{"n_layer": 9, "d_model": 128, "n_head": 2, "n_kv_head": 2, "head_dim": 64, "d_mlp": 320, "vocab_size": 8192, "activation": "swiglu", "norm": "rmsnorm", "norm_place": "out", "norm_eps": 1e-05, "positions": "rope", "rope_base": 16800.0, "rope_fraction": 1.0, "qk_norm": true, "attn_scale": 0.125, "bias": "none", "tie_embeddings": false, "parallel_block": false, "init": "uniform", "init_std_qkv": 0.0519, "init_std_o": 0.0519, "init_std_up": 0.0519, "init_std_down": 0.0328, "optimizer": "soap_variant", "lr": 0.013, "beta1": 0.95, "beta2": 0.95, "weight_decay": 0.028, "lr_head": 0.0432, "grad_clip": 1.0, "warmup_steps": 76, "schedule": "wsd", "decay_fraction": 1.0, "decay_shape": "linear", "final_lr_fraction": 0.0, "batch_tokens": 32768, "seq_len": 512, "doc_mask": true, "train_tokens": 109900000, "steps": 3354, "dataset": "wikipedia_en"}
Each number is 50 + 15 x the weight over its row's rms, rounded and kept within 0 to 99. Layers, rows and columns count from 0. The size before them is the row's rms in percent of the matrix's.

# layer 3 attention output (transposed), 128x128, rms 0.277, rows 95-107, columns 0-127
095:42 43 47 52 85 40 45 33 52 12 56 55 45 40 48 57 62 47 18 41 43 60 44 45 44 45 48 70 22 64 53 55 53 57 76 48 41 46 53 71 47 41 85 28 45 52 58 46 70 60 44 38 61 55 42 14 60 28 54 55 51 59 53 54 58 36 65 34 31 71 34 61 45 36 70 42 55 61 44 75 43 34 46 73 61 56 37 22 40 52 30 56 38 48 58 64 72 68 40 50 21 83 64 59 31 61 42 23 33 48 46 43 38 48 33 22 25 12 45 36 72 75 60 68 50 59 53 59
090:73 63 64 69 60 57 63 35 42 44 42 76 55 42 40 36 41 69 66 54 57 38 44 35 53 33 30 31 22 61 39 54 66 54 52 35 57 47 56 34 60 55 42 63 23 75 32 53 67 45 65 41 47 83 57 71 51 80 50 44 73 34 46 65 58 57 58 41 39 08 81 32 16 68 42 41 51 43 72 34 28 43 64 54 30 51 82 60 35 49 54 54 40 33 60 52 77 47 59 57 37 51 60 43 48 34 70 50 29 62 56 61 66 65 26 75 57 40 66 44 57 39 38 61 65 73 56 77
105:38 55 64 62 77 30 75 63 45 46 77 59 54 49 51 38 61 37 56 75 33 62 66 42 52 17 40 18 42 64 48 58 59 68 84 62 49 19 28 59 65 32 81 50 83 55 32 55 46 50 61 55 53 52 33 57 41 57 47 32 46 26 22 35 34 46 51 68 45 12 53 46 35 47 40 59 51 57 67 67 30 48 49 59 30 72 44 74 61 76 52 43 66 55 69 65 80 34 56 39 39 34 36 56 31 37 57 69 51 46 45 39 56 26 30 40 47 50 50 46 64 58 25 54 71 49 55 49
085:59 37 60 68 56 76 33 40 53 36 54 55 66 50 37 38 24 53 38 54 46 46 56 43 66 24 20 49 33 37 47 44 55 53 33 54 33 48 73 54 55 56 44 74 44 26 44 69 72 11 49 21 48 37 51 72 58 55 55 39 42 66 38 78 37 35 28 59 19 53 55 39 64 38 45 53 53 45 75 56 45 53 35 61 59 83 61 73 11 29 30 29 65 64 53 41 57 43 10 52 46 33 47 28 66 36 47 45 56 38 46 56 78 58 44 67 49 68 42 49 59 42 67 75 34 57 42 34
089:51 49 63 09 48 48 80 65 51 74 26 78 58 11 49 28 44 44 37 49 39 78 59 44 51 57 73 30 53 57 48 62 46 64 42 62 89 61 36 63 26 24 53 39 55 38 45 29 30 27 16 64 57 46 45 35 50 58 62 31 81 37 56 57 46 65 60 57 49 56 41 46 33 30 56 68 52 19 37 28 40 66 43 44 57 45 69 52 58 43 65 37 39 50 43 67 22 47 41 65 62 27 70 57 50 44 54 69 47 51 21 46 34 43 67 63 52 46 53 53 48 51 69 43 31 42 48 45
095:60 43 37 37 45 48 50 54 40 46 42 22 44 53 07 50 62 51 49 62 51 53 36 39 65 24 72 34 56 56 60 71 50 43 55 53 76 61 49 34 42 46 32 49 18 61 53 57 53 57 74 45 71 53 29 22 79 59 50 55 77 25 79 60 55 12 57 71 50 63 70 55 56 45 55 55 57 61 45 60 69 16 43 49 50 51 59 49 70 51 20 42 44 58 42 23 40 72 40 46 32 48 58 72 29 77 21 54 51 62 42 35 36 56 44 57 46 27 51 68 40 38 69 19 70 47 44 48
099:53 43 40 55 13 80 42 44 38 28 55 40 41 77 50 17 52 67 53 58 38 45 53 60 56 42 21 71 51 64 69 35 44 63 29 37 38 40 59 32 73 71 52 62 52 68 53 38 44 43 63 40 64 50 47 54 54 64 62 71 73 47 64 62 25 64 44 40 62 56 27 64 85 50 56 35 39 54 50 39 84 28 58 30 61 42 47 39 43 47 60 55 47 61 62 54 46 54 65 67 68 57 30 62 86 32 61 55 53 76 41 34 65 58 43 42 44 16 50 66 71 53 26 28 78 43 26 43
091:56 56 37 54 48 44 64 42 64 63 43 33 41 12 13 60 42 16 50 56 89 37 43 37 75 52 44 50 38 62 86 42 30 43 63 60 65 69 40 58 40 38 57 66 58 37 41 69 53 34 64 50 48 66 37 32 51 45 55 52 45 44 53 58 49 24 38 30 46 59 35 25 71 51 19 60 43 57 52 40 56 56 55 31 71 50 37 81 30 43 56 46 65 49 55 62 37 58 60 43 35 35 47 50 41 41 74 50 67 35 61 46 71 01 50 72 63 55 48 54 69 69 41 85 46 51 51 63
099:56 48 43 63 56 23 45 80 74 35 58 57 39 44 39 64 68 40 56 66 20 61 42 27 34 60 04 34 60 40 33 34 30 68 51 29 70 47 65 55 43 42 42 46 62 42 34 48 51 52 52 53 54 52 80 41 41 57 49 51 51 49 53 71 47 40 63 60 54 50 50 24 50 52 56 49 51 28 61 50 39 65 62 43 53 25 59 40 34 44 56 24 49 58 46 36 36 28 55 45 56 52 34 50 27 58 31 56 41 75 81 49 46 29 38 58 50 56 00 40 34 76 13 39 66 73 57 50
101:53 59 49 46 57 34 38 60 45 38 48 51 44 65 51 44 48 51 47 37 80 27 37 47 15 63 70 85 53 44 55 56 40 31 74 48 19 47 41 25 56 41 89 47 57 51 42 49 61 32 48 55 51 43 59 53 43 46 28 22 28 82 36 61 57 38 45 35 15 56 56 30 39 33 43 77 30 51 57 45 20 50 24 53 53 30 46 40 52 25 74 26 41 40 63 55 50 67 65 54 61 54 44 57 55 68 60 44 74 19 48 52 55 57 14 78 32 51 60 60 73 40 53 54 63 59 51 42
085:38 76 63 35 64 42 56 43 31 60 75 56 29 45 44 67 43 50 38 58 40 59 84 50 41 57 58 52 45 67 45 79 47 68 54 53 66 69 12 35 81 49 25 42 68 32 51 25 19 44 78 40 63 53 60 37 40 65 44 42 43 33 31 23 58 58 36 56 46 27 51 45 50 39 51 53 59 71 69 56 37 31 51 18 76 53 76 32 30 60 63 60 28 52 61 25 49 60 44 47 27 43 53 59 45 50 37 29 28 46 57 41 72 44 34 56 64 46 40 51 50 39 29 61 51 31 31 76
091:69 62 53 55 61 54 99 53 47 33 42 70 39 67 57 51 37 40 29 41 59 71 52 62 60 73 43 45 66 54 39 31 67 56 48 62 62 38 32 46 41 36 82 48 41 33 35 11 75 41 36 46 46 55 81 59 61 68 74 49 54 47 50 42 52 62 64 43 39 37 36 36 57 46 58 64 32 63 53 51 79 40 64 55 40 42 73 66 32 85 40 52 33 59 69 40 57 71 37 36 66 67 55 26 55 64 47 42 29 45 44 20 54 66 44 45 71 26 37 69 45 56 61 51 40 51 56 47
088:26 54 46 61 68 43 42 54 39 63 32 52 39 47 44 55 59 48 62 45 36 64 32 48 41 22 59 41 70 72 47 66 58 72 49 51 57 32 79 49 64 57 45 26 36 57 53 41 81 40 66 53 57 44 43 55 44 41 45 33 58 50 43 62 82 45 14 35 44 62 58 54 77 58 24 55 39 38 05 61 28 42 55 50 81 18 53 51 68 60 35 66 74 42 31 63 54 44 37 49 66 70 51 41 36 68 45 60 54 65 45 61 63 73 06 35 33 39 62 34 35 37 44 44 54 56 74 30
# layer 3 attention value, 128x128, rms 0.301, rows 96-108, columns 0-127
096:55 45 46 56 31 67 61 61 69 68 35 23 27 46 49 32 46 23 40 44 24 32 84 51 45 62 61 50 63 47 58 44 25 46 46 45 43 48 62 54 33 49 61 23 76 25 63 46 18 48 45 49 49 41 71 31 37 07 50 46 25 51 50 33 52 24 48 67 52 68 43 64 65 40 59 69 36 49 33 29 51 82 50 62 41 54 22 29 51 63 49 36 60 77 57 48 47 57 54 38 62 38 70 38 51 63 22 57 44 72 36 77 42 44 63 57 22 27 57 59 46 63 51 46 23 48 37 52
108:66 55 43 34 34 65 35 38 76 57 23 38 31 45 35 47 42 62 38 29 40 39 52 25 41 73 54 79 46 47 50 36 54 68 44 69 44 86 76 53 45 66 28 51 25 44 63 59 62 28 60 49 70 37 48 35 66 59 26 53 40 62 53 63 57 63 48 68 55 42 50 51 46 51 81 24 39 56 53 29 79 39 73 56 56 35 39 30 45 35 33 42 15 49 53 15 24 48 41 44 56 47 70 45 53 38 64 21 42 67 73 65 56 76 54 52 34 60 44 46 39 22 65 47 36 52 43 39
093:60 58 32 53 54 69 63 52 41 61 37 20 32 42 34 50 71 54 85 47 45 49 37 37 46 71 84 33 55 55 62 87 55 48 67 46 39 51 24 79 37 37 53 29 84 55 51 27 44 59 54 76 73 35 57 50 27 48 66 48 48 47 54 25 46 62 60 68 63 46 55 56 49 27 33 53 53 39 31 32 33 58 68 57 53 27 34 65 65 52 55 55 08 22 61 60 47 45 92 39 49 50 38 45 37 46 49 66 53 58 37 48 72 38 30 44 45 51 72 42 55 59 25 37 62 48 46 68
096:50 39 31 65 52 34 04 19 48 35 83 30 39 56 55 68 65 32 44 43 66 35 31 68 70 33 41 65 35 40 63 55 51 42 32 57 22 40 48 32 62 69 60 86 52 49 49 61 54 95 52 47 52 62 50 35 48 44 56 66 18 65 69 49 51 37 75 44 44 47 57 34 47 50 53 52 67 73 53 62 56 57 29 70 46 70 72 79 44 53 44 61 54 44 46 33 50 62 52 23 29 57 57 36 63 56 24 39 43 43 66 39 72 64 25 41 47 58 61 42 50 57 39 59 34 60 71 60
105:36 38 60 42 45 50 43 57 68 43 73 62 62 44 70 50 54 57 60 19 39 72 49 57 47 58 10 55 54 20 85 27 28 47 47 34 36 51 39 51 54 69 75 60 73 48 51 38 55 48 39 64 35 48 69 45 35 30 36 80 32 80 22 32 64 54 44 36 55 41 43 72 46 59 60 47 59 37 53 65 42 68 51 43 54 26 40 79 24 31 54 25 55 37 50 68 63 60 46 61 19 65 59 39 82 34 80 48 45 37 40 39 56 43 51 34 59 48 48 20 45 57 38 71 51 42 63 40
104:61 43 60 43 56 39 54 90 37 59 66 66 75 86 55 41 32 28 48 62 47 49 60 49 25 59 73 42 74 52 36 43 78 35 54 66 42 50 77 31 66 58 53 60 51 52 66 41 55 61 38 29 67 39 47 40 62 64 20 32 67 62 30 36 98 44 25 42 56 48 57 67 20 43 34 50 62 30 64 71 44 64 77 71 55 46 44 48 46 48 45 66 74 37 24 43 31 60 40 66 37 55 45 58 41 44 46 47 38 53 62 51 44 17 25 43 69 39 58 49 58 49 64 66 50 42 65 40
098:43 56 76 28 48 50 42 50 53 49 59 55 56 70 59 39 58 70 55 44 29 61 31 36 61 44 61 40 33 20 34 87 47 43 46 71 61 44 40 32 49 45 36 48 60 44 74 29 34 52 45 74 42 32 47 49 44 62 46 44 73 50 39 45 57 79 62 75 40 49 60 53 37 37 70 33 72 27 29 42 50 28 52 99 46 73 62 51 61 75 57 30 30 45 41 35 66 40 51 46 63 62 60 35 57 53 06 74 51 53 44 45 63 83 75 37 39 42 57 26 53 48 69 60 48 31 46 39
110:55 49 46 47 43 64 55 43 58 63 38 45 42 43 63 49 17 63 69 47 67 30 46 47 50 43 81 53 48 47 70 85 68 26 44 52 54 14 48 41 57 55 51 48 55 51 60 44 52 38 52 45 66 44 22 66 72 29 49 46 33 39 15 47 46 43 35 42 54 32 65 39 33 47 41 46 26 72 33 48 58 33 44 38 56 53 35 56 49 63 34 61 51 41 41 68 74 37 52 49 59 31 54 55 57 23 77 46 48 53 48 27 61 67 50 47 66 51 99 25 74 38 84 53 25 27 23 53
105:36 76 43 48 46 44 60 43 28 68 33 40 42 51 39 32 66 71 46 48 31 67 41 48 55 37 46 20 41 60 36 34 62 89 36 58 85 41 41 89 62 65 15 56 59 42 48 59 38 57 60 63 53 71 18 64 38 52 54 47 43 28 44 53 34 47 58 72 68 52 52 58 65 59 42 35 41 53 54 67 66 43 84 59 60 73 44 57 73 68 33 63 62 38 57 61 58 31 51 41 48 53 37 20 54 23 54 54 31 76 50 69 59 34 72 23 41 45 36 59 27 59 40 53 52 59 43 27
087:64 29 48 57 37 39 35 42 70 46 42 53 64 57 41 42 66 43 48 25 58 49 35 55 60 56 54 61 52 46 74 22 56 14 60 52 28 66 98 68 44 36 74 60 62 68 45 73 58 36 26 69 35 59 60 52 47 52 43 34 25 77 55 71 32 29 62 50 49 46 52 50 64 41 35 48 49 23 44 33 45 84 42 87 46 56 15 72 72 52 53 41 57 63 67 43 48 40 50 46 78 45 58 65 58 37 71 60 44 27 45 53 45 52 56 31 43 53 41 53 76 40 64 53 29 55 64 24
094:41 45 36 58 46 48 15 58 45 72 75 68 42 24 52 54 54 60 41 41 67 16 57 48 25 42 69 64 43 41 59 35 20 25 74 44 55 60 52 51 91 53 20 37 51 38 59 86 16 63 61 72 41 56 47 49 54 25 41 44 35 66 47 48 44 36 61 31 37 50 62 66 30 48 33 37 55 16 58 60 46 59 38 44 31 66 34 47 53 50 43 38 51 26 28 54 39 28 56 55 32 36 58 63 51 36 52 52 76 37 56 74 49 21 54 53 51 53 74 28 66 43 40 47 47 51 49 66
092:73 35 50 41 21 48 47 46 43 33 68 23 57 52 55 27 17 40 53 51 49 47 67 58 39 65 32 48 39 47 51 47 42 46 55 57 31 48 41 58 26 21 59 71 67 29 39 51 46 59 67 33 77 69 47 45 65 58 40 69 68 42 72 47 22 66 69 62 82 53 56 72 29 70 51 43 64 51 72 59 87 41 47 31 32 73 45 60 54 37 59 44 79 57 73 52 49 74 68 58 48 12 37 56 52 38 59 25 57 63 64 26 44 23 53 75 61 41 44 58 49 54 34 41 47 55 42 40
101:31 27 39 57 74 43 52 66 62 20 51 51 42 65 60 58 47 34 49 36 77 69 51 46 80 67 39 50 42 48 10 42 66 27 40 26 53 64 68 58 50 42 48 52 53 20 55 81 43 37 32 49 59 48 77 42 67 32 43 41 45 80 46 39 32 43 44 40 46 72 37 57 38 62 52 75 14 58 55 45 80 65 48 54 56 58 70 34 58 73 56 77 31 61 53 41 62 47 64 41 55 51 43 48 48 50 23 33 78 49 32 42 54 52 42 51 43 66 50 63 34 36 70 33 46 79 40 78